From a checkpoint of a small transformer trained on Wikipedia.
Size: 12 layers, width 192, vocabulary 8192.
Architecture: RMSNorm before each block, no position embeddings, untied embeddings, normalized queries and keys, local attention windows, a norm inside the MLP, value embeddings, norms scaled by depth, capped logits.
Training: a variant of Muon for these matrices, 135M tokens.
Each number is 500 + 25 x the weight over its row's rms, rounded and kept within 0 to 999. Layers, rows and columns count from 0. Numbers have three digits each. The size before them is the row's rms in percent of the matrix's.

# layer 9 attention output, 192x256, rms 0.121, rows 0-99, columns 64-127
089:499465459473538505475517455484502511532516442527489532524494481490528481521530523500496494495542528498510501491481520503527494490506473504517463485517522507445508454490499503503480513508526549
108:533494513527496516477497505537526502540508511552551534480497481495509470520481481470532505522474516523507514486492509478486512522531473509437508467486491503493512525468520468521521478506505492
110:491491523488487492529463541512503471477461516534450531491485517503474480509516500489531484470518496532485488480506488502502495480483489518495512507511505464489507525519485493502511485489495490
092:472495482508478480471555458526478504523518515498558533537525475506508482518482506478496499505480504482496469488447473490484503484522462471516476512478541512484465488486514510527474473453496487
095:501533532503469518506487520489487467497507529496540507507537465498506520480523479511513478493523463470464501527500475498523472521490522495498491495497520431481491494493481447494438495502498496
091:523477512490501542477476484498478513495526483456530492484519495516557472479525488465507493499495520502465503475509490474499520512471507559477461537495463494481527501511507479483525542495489450
088:491479526495473537485474480501508515503529492506479481536463471537449492490523527508507517464505516499491480528511497535480496488506538490510529457504512513525493478481498475520508529475486495
092:484490499507515516525482470487518497497503520528445457506494523476489538470510541524497501515490487548505491486521519513502486460488528496497509494519461486493490535443493464525493509526487503
096:509515511558490500485469515484509474472554499499465496477518555467490510501481493524550538490512493466515503512496498492498513492488493491529518454518518482507519515519529523510488464453472500
088:480501507457500509476518504521544506455474479520495539471485487534449520518464461492466458480479490466526501506533513466507485514491488545486464527547489474509465502514522487499524464451533488
090:511514518458462425508489500522457525553479469469479489497500473534486530507509498524438486501499513480492450479524486555521522509482498447509499506506509512514527486514491495517516524522506487
101:531494543502515493513510491540484482497514450515509468531542477485477497491488488459473517501510551470499495472462506533489477528534466502486480472455486516524489496508503482525482500471484478
098:489508474490500522475482505501523473504512493532492493475524464502450516487486534503464506496487509521537500469465555506525518488506481530507491469493513494516474514528519489469494475486467503
107:527481488482508478453508464503484459526500494473515487497481513502499563469490512522470512478546502504472489538505491502487500506504528512521477507518507501499498494559452499480509488499536508
096:474476498427481548494489571530488538495509532497508513501488498483469489493512492504528478551500524500435487536479521497475478524497468493502547507456488515498506514508488482509526493525442497
108:503480511479463514542499532496505493520511504511522536463470522469499503523495499521492491504482458519493499461492453523511473451488481520521532512507511446494486504458518480381537522502508466
097:468512508492470450502463505496532494496519494527514532486487475494465426521513491526488513488549520464528488520482534480478515474512520520503486512522547512493509510518482509521501531482479505
084:461519474511458510499435469530494499507500469500474467471498473489487502515496475518520480481475502500532467498450514481475499494490525516453513485494560495503517512459497544493457454532535532
112:545442484528518489502465502508533505439497533498474472474509462499505533477475500495560519515459532507486475458485496517493530479474531504545501528481482474479505510470497494505479482479521535
100:491500524476590505522523485496507470535516463526485485522492472516491481521506488478530510522515504511467523514505511480522515466493501503495493536483527518499514511493476514474533505469483502
093:459496478519543501440500491547486518492488504487465498445532490479508484505496515500513499495505514524502461438455457556507544517468495507484557460482490489511511473494498525448507525502536512
093:532515508552497549525491476476482486508482489498511443495540498490484497516504470501524536494492479480502514476475464522497490523540500465497504488497467500471546504523532507519508497501484502
099:511470528487478465530501520508439499489489510490501551548531487493480523503458531521532514499512514481517487491478495487496475522494467508482511527530487528492496535543498482513485508445496505
096:467505479532543520493546511511555507477495501499496447504495485492504524496552555496458504514509500533485529498510510497490487504480491476470535485499499523478534487459452493476543506511487551
119:497515488497486495521496491507495489487491472466517453528481527450502537483551517487502498482527511517510468490521503511510533518503480491471458498477473490445519528466485502503501464529511484
090:514520488539519450529510472469564517466500520524503494507501523452479490488501511496496486469493482515536498520515495502479515460492544523510520498521517529508503521438508518472506510503485515
107:487537483485473498482487480484510519507500483493505491500467498493478506516488509536482537498537489506497466478500538476466480485516497495477482508459529485495496501465489506470525473509473482
096:528471515448490503495519536502504482469513465503505536482497528526472491494504522457501519524500516498464529505463438520508475512487483484519544553533492503447521509536519506478475506529481529
087:510523468490528527500491485541486479468515474500486586454541482512482450516492489457519504484495472513481523472445497462524529456494492549472528509468516485497535504522515487483466494478519463
089:522542513506540485493513463550526460493456440502488568489490502499498506500523484512484493530502453532487505511517529486493524519511473541521484482490520489511492509478487492548522496478560526
095:518521532493515514515505502464489484531512528511518491483479483536489497517508482499465528495521516443520508542514482519530498500529507466474461550491471481537513498475470512486500528524529440
113:551480534453506512512504498488491488528499463475508513504474535485541529464474478475465517503491526491480511520516506487539512501499475487601483497457467537507527484500469515562501484494485489
110:447484495505459491526484476550488488502529545508516456489512512538490486513514510501490552501492506517520508481501472492517501481480484502496525487537521493515483506496486499456494494507531471
103:492530521515492459548488487519509455488526477524471532481463521500489476509515514519520511495477495508490492534494469508512505476507517529478501495478485517542467509502517481474496520525508512
090:538554506520512475536512483521511501504459515497497489485501525484497514521494457503502500478527502491483486483501484503509507484491507446503494500503447489524508503482556509539544498497502488
102:471536515504469489461479465516500508480519491468502526506501518482506493463479499483483484526526500500500529480480521492526514507463500491447529501497476455528520555469561520499515481527504489
093:518508473503498516508520494522503458504529476465519499466524491509453529539501515489520490494496524513493474509524462508491536498479503488477523446508529521521485486472524530507534459479496541
093:483516506473482493483520499510475527461479505513500485484506481519499521491448517528513501479518497507553527479465492479514460499523501516560529495468462476485492488503518489479507513511527477
096:534478491489509501475470503470504457460487425507496568492480469497469517495500435527469511529483492489530477515495482519518481493526500513516507501488486503466492518538461483463516491489484493
098:486488485498488450515523493567477482500514483504517478496500513496551469514507519470543513509473521520506512484514493479459511508516520433476500508530462487544511491439495540512496508517525523
082:493473498512532472494495514490504500496477551510490489500482499525505487476464533506467488502485512480514497488484504517478516562513517548494515479487497511529478524548473499535506487469487456
101:512506479499506470545498524503520494465515444499496484508505516497466509537471463531524492487479491482491478464494452505485539502460512497498461485499472500488478495529521503483487481514458517
099:516460484482498471491501456491501498524522476517506510524471471460515515517462550510460497504509534495515492493490520515471491521514504536516513488570503523508506525486564540519501507481484550
092:487496479512497494478504496503486541456479528548506532503442503478508484508505528510502554529487495472529516530500481507487473523469530495504538507486500466512487501486502494493501531521473504
097:490517512527467493468497504511496501480480520573509497546472490495494478493481538512473471508479501498494513520499476490462483488481509467500478534476514498462493471500501525502493465546510488
091:513518491535520522508499489467512459517495497536535507471534484527448532537524499477481486531505490520496482492502469493526487494533488552496472539506478520477471525483500517471502486512548489
092:486464526545554499527493533491489524538481511528501464500513469512527456522525489510509453503526458482549523505472517501500513481482481495543467506503465517508485515550519486519522486495500518
098:461517518531498478476513473490518541519509478486513508520507504511472522495498490498514482514539513480500488479503528477498476499505520495481482545502492497467478485525512521493516486522514499
098:492511499466493474487532483490490518473492496463513551512531513475498491481460467481471491499488505485524525545478470505498478509526422474499519488498444489453536525476498494531480495511473502
097:536518514516512497532492520533511491483476504510467537478520522515505517499545498478473504499472489548482513498522511485486463498460496472524507501501501463479516489498454474503513520493521495
100:493508502475505488550514527512497508543485473471510487482510525488472492486458519509513523489519498494487538526436484505513479511482471457522499508485423544475513500489492507498516507532492515
139:479484472525504529515503503530498559518491468539541503494519487520524513482513514486527481533537461489474477487494483515446491490545474490495511484468484493489487508472507514510467514527498520
099:503440494513498491481538492459493519497473496471532502475502480503499516496540482483490496556500530484507473498497471493571495485525530533492516492477489496493509510475513493482500545519496493
087:512465452480470478464458483483505450481500489497490536516501462496472479506532482490507545507511501480482512525483468510498508486505523470500504479499486500463461481505475503516511502472541559
113:490510517512486485464525519484517501459527487497478476484512522486541464494486554512517509523524504523507474494458515498485507487499487479480480485482510494546473519519483507519508504477481496
094:475477531509483530519485502494561464483482503500507486483501480495514458486502492491526477512431499473486516507520504497489518503538494469481493516534490486504493562471497469503499506511506478
109:493470462474437453526470482446518495500539501515496530547451473511483517515469498543519491492531522479476485536500495501514513499523489554498512497504483518456519495512495537542472468529489525
100:506514492478459512511493477512550504493548484511512543447560514474511491540483499524523522458513531512546510518506474509523466484494527470497494520546498489530530493542525500507477497500508507
100:482535500489503449511493494489499547482512499510495517523543514520495480512487513508518473514536477512513496502471509478507509505541498468504480495466522525516479506474429504489489520490491505
094:503490484482496510509502486506478489509482500482478533481492481485491490501510516447536500490504511513515460478507511531492507507514512529522499486503475476523502521467469496495487477519483503
098:468502468493530498481491520451531475524503488500494514527465507497514468544564477463521519511518495493553528523485551481512501485546480456476508500518494499532523496523499481501498508524468508
097:561476513503484479532456511486515459482496441481528473504472527523530489481523506485518469517501496520479493483495481478492510509511515515492488492505457491534521532477504501490511507509508522
092:483510472523546447520526509525503499508503475502508519492499493464503486483514474483478483481492525478499501489488494532496522535472464480535485482506499503511517504526516517513506510465484501
089:450513490474510539458533496465493529461478504517500480420514480505517496469506517474507519501519516527515491538502496471538534514524500511529491477496497499459495511496565518511461458487498512
102:470511507474482497480505492533492524471498497487510489488516485540490535517478561543499548515494464500542514529497500525496479479490488482506474507508539508492488484502477496524487492505501488
107:497495487497507483496476487473464509493501502509496472478454521520501474499482457538507481489537492471502500505497495526474476498493526485504505491516467479508486533486483512548527496482517459
114:472467499491519459503504460498539522499490523480494479457492490522553510507476506489510546472498540482479484508478505522507542512516520482495517469438487478498522482526432490468481499528522524
101:501505498497492500478493494484464474497541491490501495489492501474533509435527491481476481508548487495506489543486506518500494475495488503453461514518543514491495547503507513490486460501500528
091:498548511540503517482456504465511491509505473527465523508476523498473515503519498504524488484513499539533487488506518447506501498498521453524454500506474476465519534520470563469445508519506516
116:527532504497497501522534504493504475494502527492506432517515483505503475465513542510477514495502532477518490524528491517513520473496521483501501502489500503535483448503493491533496509534505483
120:509508501501513503507516491505506443441496500487482494482503486523489534519465527474491493487463493501521481547457469468494499468510523471457513494511536471512482480483515509489492493483519474
087:453490505506472500474510493531522480479535498523453469458458463451470530478528473504495497530517461499531501526532488489495499510495518499473524496511490485488488528509490509455476472512504500
089:522525524507485509501478507535512510486505478513525475474515492476494509474472519503520527509494507466487478485475496494501472515472507519490509467464478471525532558502489503520496520477507497
131:522462552549505506484512509492525480433485466492502524496505501516497501525487474502556498516503502494465522489546516482461521496513492533464522539516465502490490501472508513450488467497440522
105:518514493492484491475526480479470502535511544553466476505532502549488462540514507489515460490527521547525513485473523528500499470514491530496496480467464472514528466513483537538468446506476517
093:464485526501445497468492507496496499494521493459529487503535480510500460520516515456475524531526498494482519493501512524521484473489521459512501499516487492537546520477490514505513504545503511
092:516472515475504472516508487484527446511494523537505468491520471465456483458516520503503480481518521525531501498504525517513527516503562548495509506470481501470526514492486496477489496550501516
097:469553487498522525472534500499507480482525484504480518511500526502554487497513470471492516503465443526516533474512515500490456465471529497516491501498489534549486495496489482499503505502491479
090:473478509474511479500489488490514497490473537527486487472518442521481483475503469489468503493463534479535487454485514522484491503500517528489495493502497464492486539507505490501490510519536430
097:501467521518500489485518483542513475508525509488483503455509490551530473494505508501452496475526514469479516490472483518484508557502521483463510513513496465519488501508469480496523501450471476
091:501488508483540555515502499493504503506481535522490498485466493475520509507488519501495456525514500515467479502508472499497495489519488499508542525507510500480477473457531526478525508486504540
100:505494496446499495486559494509468509524517488530504508487516495499467510521468522512527521506487477516481508484508530511547485517468480478538488480487529499523510469504509564529527540503516471
090:555491548512497504508477505462474505511458482548482535509515489495478499491476503525499516509472518491506512529502524492467504547522542510519497499464534485475547492533473499463485448516523538
098:538497497466512499516530519494487506488521489513513475550503480518490504525518533463492512511482446510516505515465514463489542505518503496505536529533479551474501493471485501550518510496486540
098:472495512507462425493528507496512498515498478478516502506490520498487509501456480510472518520510443497483512495486513491525498487493524461503477517448512510512527504514476495465532509513481472
095:452484517501509516513480492503490491507519508498535510475474477560463465512517534502501502507448503474505528478488486509539527528494493533497479530542518458474502488460480512489543527494494479
088:541477478496518521497500550488547503473430522528484467478464522510506528514481522522516510537479484486473506529460547513472510477495504508469492483486491476504495543507497482477515530533514517
091:495515478512475481481506528497488512513466534498509524452489530525484474536528513513491485522518473494485515509516508476481480527516500486499529497480503521515494482496533501512492509517479516
088:525484515499486511499490520548485482533511520506491456469577516519462463504478479497544478479476504484436525493512495483514526502496504433497516454477494487518494491487525496465526497509506475
110:476508499464498499456512523477501495528470492499444486511476496476490500524450485548539502503523526494507490504499545505437525524521512491494505505484491505454501484522495556501488513485492487
091:490520493458517483508480496511493494491496483523522499527498484522502518516468487566485451474497486501449485496535477486491482502511502469471578531516512478516514442548507538565551520524523509
112:528482529468507537517461502530427513510516522486502467502480500488499497491478508551507504500521522478504495488513485535476522489494510486504495513481449518514533475530531504508494505491542483
100:491506477513490479512491452501470484494530514499488541522468481544495513535542491497499507502488473482528476498540481489507501481476512559500498503474491506487494501531522519525491485493500494
092:473513464499502505492505481465468497525435493466506507533468501509457496508516491502522481538535488478464463488481498513522508501473508524514510516499507503494478504488514530495518509523539482
113:500503517529509497468521475487541532540526506528503523512509481490529485481503529510479495480435541539472480493499538439486474512504491489494461487503491468486487498495551481497518485485496462
090:494525485494482536510468459501473508470497531532524502477490514532478507486509504518508494506489536469481506463482507516491517488464472500443474516506493450475477516508535549536458465478479499
110:489513499488481491505501487517514534477503470494532499517489542485476505462527523532448517515516548530533520509502498505515492500476483477521460481451530501502505497503481529479509482470517485
088:513461524502534504478486504444509452483469489526522493529510484479459453471464493522518511462533476477526541537517516539479533490473506482501489516509516512475510525505484470497485487525515495
113:511511509489475474509543511482520466515492519520468491485495505520470526466484470482502489513478506507493557501509480492478435495524505525468510523504523500515482499503493478505479484499496532
100:479503526515513500507480490542500504485472531518543520464518487510476543488531508480464510526478517486516498459476491583475478506514481503475488462503503489532484542497487477505507487450493504